Weights of a small transformer language model: 20 layers, 6877 steps.
Each number is 128 + 24 x the weight over its row's rms, rounded and kept within 0 to 255. Layers, rows and columns count from 0. Numbers have three digits each. The size before them is the row's rms in percent of the matrix's.

# down: layer 6 MLP down (transposed), 1536x256, rms 0.101, rows 949-961, columns 0-255
# up: layer 6 MLP up, 1536x256, rms 0.169, rows 950-961, columns 0-255
down949 106:142125124132132086144172137162107104148159128129089100138167097144092181136131119116121127129156107123138110107166097160095113172163138123101104110137087137118118131175150116148135159184066088126082151134120133112075157140125151160143104126128139129126146139084105158135103096112160116116106146094105108131136099080107160109095166103141109140133148145134130121134144103128147149110139175122133123117103127184117107139052133131132101113152149145120154105115101137137101143143109104113118138169144086165197170130160121148135144144137147108079122154133138094125112164141137082197113156099124143112123088109137131117120132135134130111123152155101098142103153124104130169128147155122134110132131127131084138149120157085101130138164141105144120129116153123165110147129117143
up950 106:174104120131107160150125133103108140160104151105079126134115127104146124132162065139131139140150114124130112137121116125164106149141146156150166096132116155135124202147078156146133114175116107104109112149105091142101110095125122130115130136125132140144152117147077116106130136138132120120156134120130125145126137099175141130143116179130130122085167129121079132169129127152117139108131161062115110098111094180152101114154119087146104110144126087118106138106132120076176076120136100138115156134155178107111093106138126152136096076146123077119095133148142135151120121120136117168126177132139121147130123108145130164129157147124163107136133107137139153125132129117126154138131115057138126083164159109098091159126074111174114123149134137135137128128148075126155161124140141
down950 108:096149093170105124109166148097156106096132111139150103139115154164131135100132140137139181110097107115151115116118076096164104094104130123150120127154126168133146084144095104143108118099120106113131140149137119163132109106137098098145132096154127134181124149100137113146122086154181147128132154134155139110130087128111154182133166167121130133135116137093106159110104125131121103097126137159089138098134090106131131139165128112141062164111092178085124150114127106128139157141135141158094130093078174108092153119161126183119090095127164135128112147132136108127102134166141133120134108125131129124142133114136073122110116154125132130110132107109165127158154132143131168094112107137140128171131125084112101155173119124129134111186111095128167139133146107123170135132076126
up951 099:114103105136067131110111134066102146136150150067136138119122150117175156124132095149124127111097122102155102130092128089131145140145133123132118158156124141118093144089139137119128152171119124170131106130152144137137115121134127146110136115161131160128153141140108166131153141129134113184137081130131109148132144110135131134136132129183136125083149157146101116128123120142189107083133148098164144174135122133124076100103120149161117131137132159102107118137148160066132151125105164086124131144111113199097127185137148137092095093139097142156091120154156152118125171135141119096135117108125116095134147135135111116179102092129113121109118124148104177154108156098119101130113084157118178114132156090139151135127109109096144154104088174112111122100148097136120130104153128
down951 094:150164119113166116130140105138099153104118094141166092145152159160098115114142141074158104167135128167119173134161105162110135113122136113137152158104129128147160160145154132117128127151138148112109146149147104099130090111124106118108136134088104104069105128119186131115109136132134181098121184126131143151145116098140129133083124098118086108130117148118134115129143096121159134109148127129139141134136120197134124129104150140123106132102131136138089087088127087153114118138128149147143134143121138137142124088144096052109164131110125125156134115100109147089157147093130161146104130180123133101137128123097149122130144154099138165133128127121136138124122161124136161134155203135157125125125062176108134148099136134134081118080140092114136125120073105142124092172100128
up952 099:156087134135119143131138181130153122116126134153117127149133090073141157144112122146121130103162109103109153095129109159125131175117086103139112140137104103123152151153108131120140151106128131138117131088127117180112111138156140118124140131095119129116122165087127098154112105116128066126127127140109148109116169127145137110160123112187094150107099122113108167145102142156137115135123106148139087115149136127105108120101097161155141130159120109142135135142105116121164174129113129136137140138121102127096164145207153104134111126095096115139174160073081155125133134150143098144138121133069160138094122142074139122162118132141112157142157171094096155133138184149088156143140083108136143150093108101133146163136145139187121093142117139125095108144130116114101123066158145
down952 100:097159117101126109113160114165164142127122100125132133128143136128103118125160131119126081104116144139157127094092116124124116129132136103120112160100131103138130148148138131124124154141119122175115148149129140091104177142086105137132149127175122136162097116155148131115167146117082123096157128125154114139105130167147128156092141106120175125141135112104135107147153134130130150146114105117135102081108125148090113130149103103069132106092152133136111154106151105146139162146159140099106151119136152112142149108156162187095126105162116051175136125156132114132112083109114149122127140141126158062115154135186087108123102138119128135152113132127130086090128138116099097135152153095128136113154140155149117136154136121101088143093126068151184160150082145167131096183149106
up953 098:133102166081156145117101119131145144109105090140123099125171141121146143161147146120150143128123167111159135133148111109174126104128131131103121120124122112096074132106098121168162128143121143170104099086127098168098156098137140149126082108121140108155125142120181132143160089137162151154072106164179121148109127159169111138136133128143135135129166128179111130059105118135100125175138156164110086161126183146133126150160133152121115141142122155134148155102118097084147121114141139155145186152143127106137139113134119112134143155131102116153184149136134104106086109125141122111108144132104134166117112132083094110139119143117118149109107098093109107127105106113120116135130125128097154167166091140139154103127171132125085130108117145141141118137101102145049104125140140
down953 099:152152146093156146098128136146077165057095128132104136079121077159124140133125110123115140128172136112145117135102155087112140128186113147123137144155134126130155112084142104126086124096161133111100157110130162111120163111121147130058106110131138160087121108127148145085110102107107123170144129122131146142098129101139131116126158115143138132136125132108095124081130134138116078135149131163147099131142176150135112144143105082168108103121122133139151128131102163105140132106139134150145121111139173136118122121142154125120092150130159126140128157171131134091101111153138109150184083135146100121200183080137132088115138149172114171139134144111093117130110140113127108088087140153135154091155138141112151141088117159108151144136154128104133117161143143134101148148095132
up954 098:096125143175132140138136114138118140108124151145105163076125122132130113108129097102123097132105102161186115138125180153067124121093114150129135140104119156120155111125114143128130128141169125139163089131160066134162165131127158111115100126141161127160131099138107063104131133119120144137132123145131090090101129141143170102140089089114108123139140089152136109101141182171113076141156143115110102132136059107146106168127090112121123090119090123170090167123162135114117116121168138145122168166109139139138089115094159100165108141134119146125155141138179125104130133114126124142141113100122132150129128141163158136129150103148090114132109131145105136115110096108128132105116147143109136084116128147158115124140108180099114104142136130128123094141201190136147128118105129
down954 110:176123119154089115108174131124122130175145146139124105114151111145133114128170080113123142101102117103155144147127120101107102085123111135127138151163112158173118141103173142167147105085142074153110124085140145101166073140115077101133139128116088091130134149166184191105123145186106093131120166106168136100142158135112155109150117182170132141107120136108141128118093115104124132117127137129153120135109151078130108115140124154148120118131122165124098139110120100135134103131071136104152161145108126113164153102097115117151136107082178130136133111142112178131089148139114121146093120139111135132114117142113150143125148101129140164128123104129158114128120143116135143130123123144170103119158143148150093126137103102106104114128148098168086089165141122134114090181125131
up955 094:157098148154085125119101122089131146115172125121094144151137110092134134151122125132127176138152105052128138128188105109142129181148094136128188083107164162108132098135144127085071137118097120150115130129139107090162166169101098129123128153108173153123118135142120135104176116102095167117083141113128118106131143149162111094126101147150119102089148109118126117142108106106106131105092140175168128094169117128138136152132157124125121087070122130130120089131122162137135119121123118148125129101165123125124110095106157163125153143117133097119158117129118094119095127131101161123112160122149108134128136120087139122143168083153094120128121132130111111164093123115158128146161098144130145159148076142113159152114108125131123113159147155106106131125125139056150111145139125
down955 094:120145126130140140075188110159117158101126113115104148111115122137145127140140172135132174125151167118125137162128162126100110153093098107103124127119106132151154109129122082120143122134138142090113146093146179169117127128113106141159152159158127148112121120150157149117069082143121152131105141099134095123157090107085127155135112127142171094149095113135140154101134146108116129130157153161123106131163144095160134114102123162112103104124090120124165147175154108133143115133130170104114102108102116129139140137143148131068123104145149103154120104126132114092129137144120090121153077158135108102136116122078113127101146112155125137073169145130121142173057122112112180143151105102162117067139173115135141158115098118158124166118126129138133139159131111108153143186114107
up956 102:129118161144137145163130164151116137119172118124101116152168149131093086091156124147171171130120164104143158171154150117158137151121142138105123119107083095175125149113146137125110105115150152084132119138146139102143105093089153105118109087168157117078103123110143152060168145131135120119141126149110117160122145134116151135138115104137127144102103127097118128105117115108078105118122090156142136123109131115155112184119118151092156131148080121134141142146102130081155146149122157129100124146160107102142145146135113172106087121131126172106148138109099147124108141186112134081132145140090177168119112124158145133133149143141117158115132121184154136086094138118107095152142135094127131098162155124133090134073113102158106121125134133141112154118119116168143130165081107
down956 106:124149117126092157124140120156096162094113132119124127127106121122115149138151109145137090156127107151140150097186144107135148134128093116137099141107078092122138127115103092145143146080135134125114132108153158136155101161106094122097127131102099116118153151106156147125133147117120141115140130120105112142143178085107152157098127126097100131111095198147161085096107139067125086129087134118107100169105149167103102109159161109163152130156151106104136147130113105132143151158145127142126138158168111105171122136147160113106118187119128132134143130143138110134146116176157098149149151090100131143133122145136140136113106155167147166165151101142128142102155135166094103151104108139094164131136125104160078113101152126154098104091182141121117153084115128120101092116117175
up957 095:139103137119154140177113152115085114131125139123139143083141099152119113122165131181133141160167103128139148160150124119117161123154169100128119125158125162121106125119157125117123130158147166110088168111159123139146118146117136100131135139131162102145109188152157123110143114096139151108136134118114144121145117120112163123108121174112176157145120079104096098113144156103118106149163157164111076151115120104168139117120121161145133101084109127110085122116140105086151128117152078145141180115125141131120145112153146160152119150099120117134128129121131101169131100080154139171105101175114087122092134129130094142119169130133099124107166120129136124034126161139133080143118119138138147115128140125125102139098095155113079122159150110145097133096128104107130148105089172
down957 094:144116128104140169112093160122163158110096123115137097109154110121108133160130109143110104119108135152111125127156155128089136121115109102121145145159155111100128148128070138091162115078102102136163161146108145130104158080166122183073097129133135151128150148137089148170122105147151113138080142156108160167117105155120136133174101132166075114128152127112175169130142118120118120125131104099152141099149117156131133137143071114125135137139118113144120145105114130130091124138130137148103139137110122173153109120073137191108089112124144102144127137138121140070132093134145115129121118095092139177124095106124167103168070189128097141127114092127141169132132149138154131101102144134100125162106131106145150138172143123148157155106105098130104157125133149114144093135126128
up958 100:117135111126166142097149142159133121108088096121107111130166149105124085134133091149107150092173142104161127117140076117110137109125136107126132160151123164152159136139167156128167134103136151133127119121119147143076107178140085152146120159112114106150105132122159143156143122144188114123136115142138089112105152153121123137087085133148149144108100119094110096117109157205131166120103103108127137125146112121107156115117118123143119129108153115099219116141111161153117112164128193148134112134121101137122151149096126138114082135087096162116127124104121108151115117153123088124108124118092110148120157118116129108165115176122084160135132130157126136123155151128187116141118153128121091105117163149113160122101162122172138115107143104121136109116071098161157145122142123
down958 100:095164148124130151134174156100134147143124127145111124098091146124109131143101107101108108179091179085113121073119119125147177138169121104116129095127112121126127159138144126138150111141114112155101159118142133103139092181109149099120147115128105146080115158128183134157146142136109107088143128121155172141118120129088128135091124096135101153069111112144116104118133135156118182111142135142129163140120138082148122127121147100120115103124164167117136097098077161198126076136140143096136125174131125083143172114136118136130123134153105126090162128143107104095114154152141131144142131090120127144158127106111146140143128122178151169080119143105190135114115117112170109149123132170096115129115124138147124145103118115111115067108124172105129105130127137129161119119152118
up959 098:122116159140148114142138124164173103152144081114153168060119152147094137103123103115103136128154120130132090103147154084098161106112149148106127132132153111122126145133134121146140153127134101136150120149125096133134137128136118098077146157173163111111154125138107160104124164069130111096141167118116144157110136132087115123183135148132175145142131151181156136160114142129082096133090129130114119109181074094128151136110107110101156128111148107114135122120120141098129141095141150115142153106149115138111137153141157100092116159135111082152108188108109093134119136145102107134105129145134125125156194148118144100141056124119153123115113106147154131109134151138114152121106170141082155123128111120138140131188149128108153155125101168135096120141106165167121115116116080
down959 100:089130106097104100100097138118090118148101143148138093174115109139141102098142147151154125170124149110102173171101139124120132136134075128141167169116103115138118092117112127117123124116124124123121127147114119124121120129089156165171138137118131132188102122150138145140097093155160126121106163105160112119135148131155126121151117156168103147103171117098132142116125135128142092134095129110193114114133133152164101127148148132110089147137128103151118149124089165113119143157119123151139094180119157111107107090137129111136151139110129152115147086136102154132101115126140126137140132122181116145095100137124078138169160143160147147155153141107124164157054071142136085173143114139085102131193107115112104113109110125139118127139156079145150120132145103094087127140124172
up960 105:100150165113107144151114128127137095095102133127069128144143141129121141138140159151148134093145123162129165156105173148115106163180116140079136149142130118165115110135187167160128155120147119093149148184110142149125111124136145135136176116112154174102149114134126124097127109124162184144114105093130126169117140125101162127136162123140131125115102124170106085135122132117132141154101148128126124165097133157158168121182108126130099136129109131120107169100136144122129095125130139105137096108127106119133130167132103135097130129110126143126113115131128137146178096137145112110108126148107112074111128146130167119128105114085092121122120148133131170132104105158149098076141113154127116102097146146072139123122132147107159103140136212142124116110058101108131080095174145
down960 104:139101078173130095098152157112134110178136119135130165147097140114113124162145055146113139133142136136154074136109133153183132147102105131122107146138128130102144124132125109126154118117147108162104129101174114067121174136119122127151157077090174110123126138094118140146100107137092144111106157126150146121118158132126106114176162112151140147121139127129136141129153164097096143110120118138117113116134124122151076127107169182139170168141130144156136071132098127134127118164128156134098111136135136112149078131129138143152108137125116129115129122087096132149143161121144147130132160088089122148127138100108095113137098155135094099121148117123141104166140146157132130114094118111121170159103124095123140143127137122116124110086136035142101142198150111149126146141105167
up961 099:100099121122099115086081171089116093131081112134136113149173117145134158082131145134138115127142093100158121161126146098138137114102095109141117106111104146105129154109126119141153133153115139155072099085138128148174145154143127119111108087111135143130146098107174140110108134129128069085141133132116124078191124149160136142126138115117102155142133163123130101146126126139115144136133167118128111125146112103100192116145093142156111184150115162131102100135150149178112121121153162157147136146150121149138089107111130143110122150131111174138120108112119095124145090105139111158096128126124122104103116103121134136149127150076130126158173158105141106106144139127114118178105163110100119097142172120167181138113123116106118139117143118152172111165153111174130117115193120
down961 104:170163144132144118104159129147121129140163137128111125106127112136122131128174139169090156112132104098132129097132139111139094149173158112089135077113114125142158121142166162121095166120163122155109103127122190102110114161116136193126115098114127145130156151126174119107101165139112144099103104128126156104154138142111116085120165115108163104131076163172130081084111135123115136133114096099160110114065123096151159161111141132113116116111129108146154150126138109072145103138115093126143102111129161154120123090092179110136080178131094109147178132118127148152142100155141131161094144156169106116140115148108108108094132125154166114124100123118134144147165147143169117144124121104167120173114118118133103138111116145111140126120141151121083112125105105110102135152108107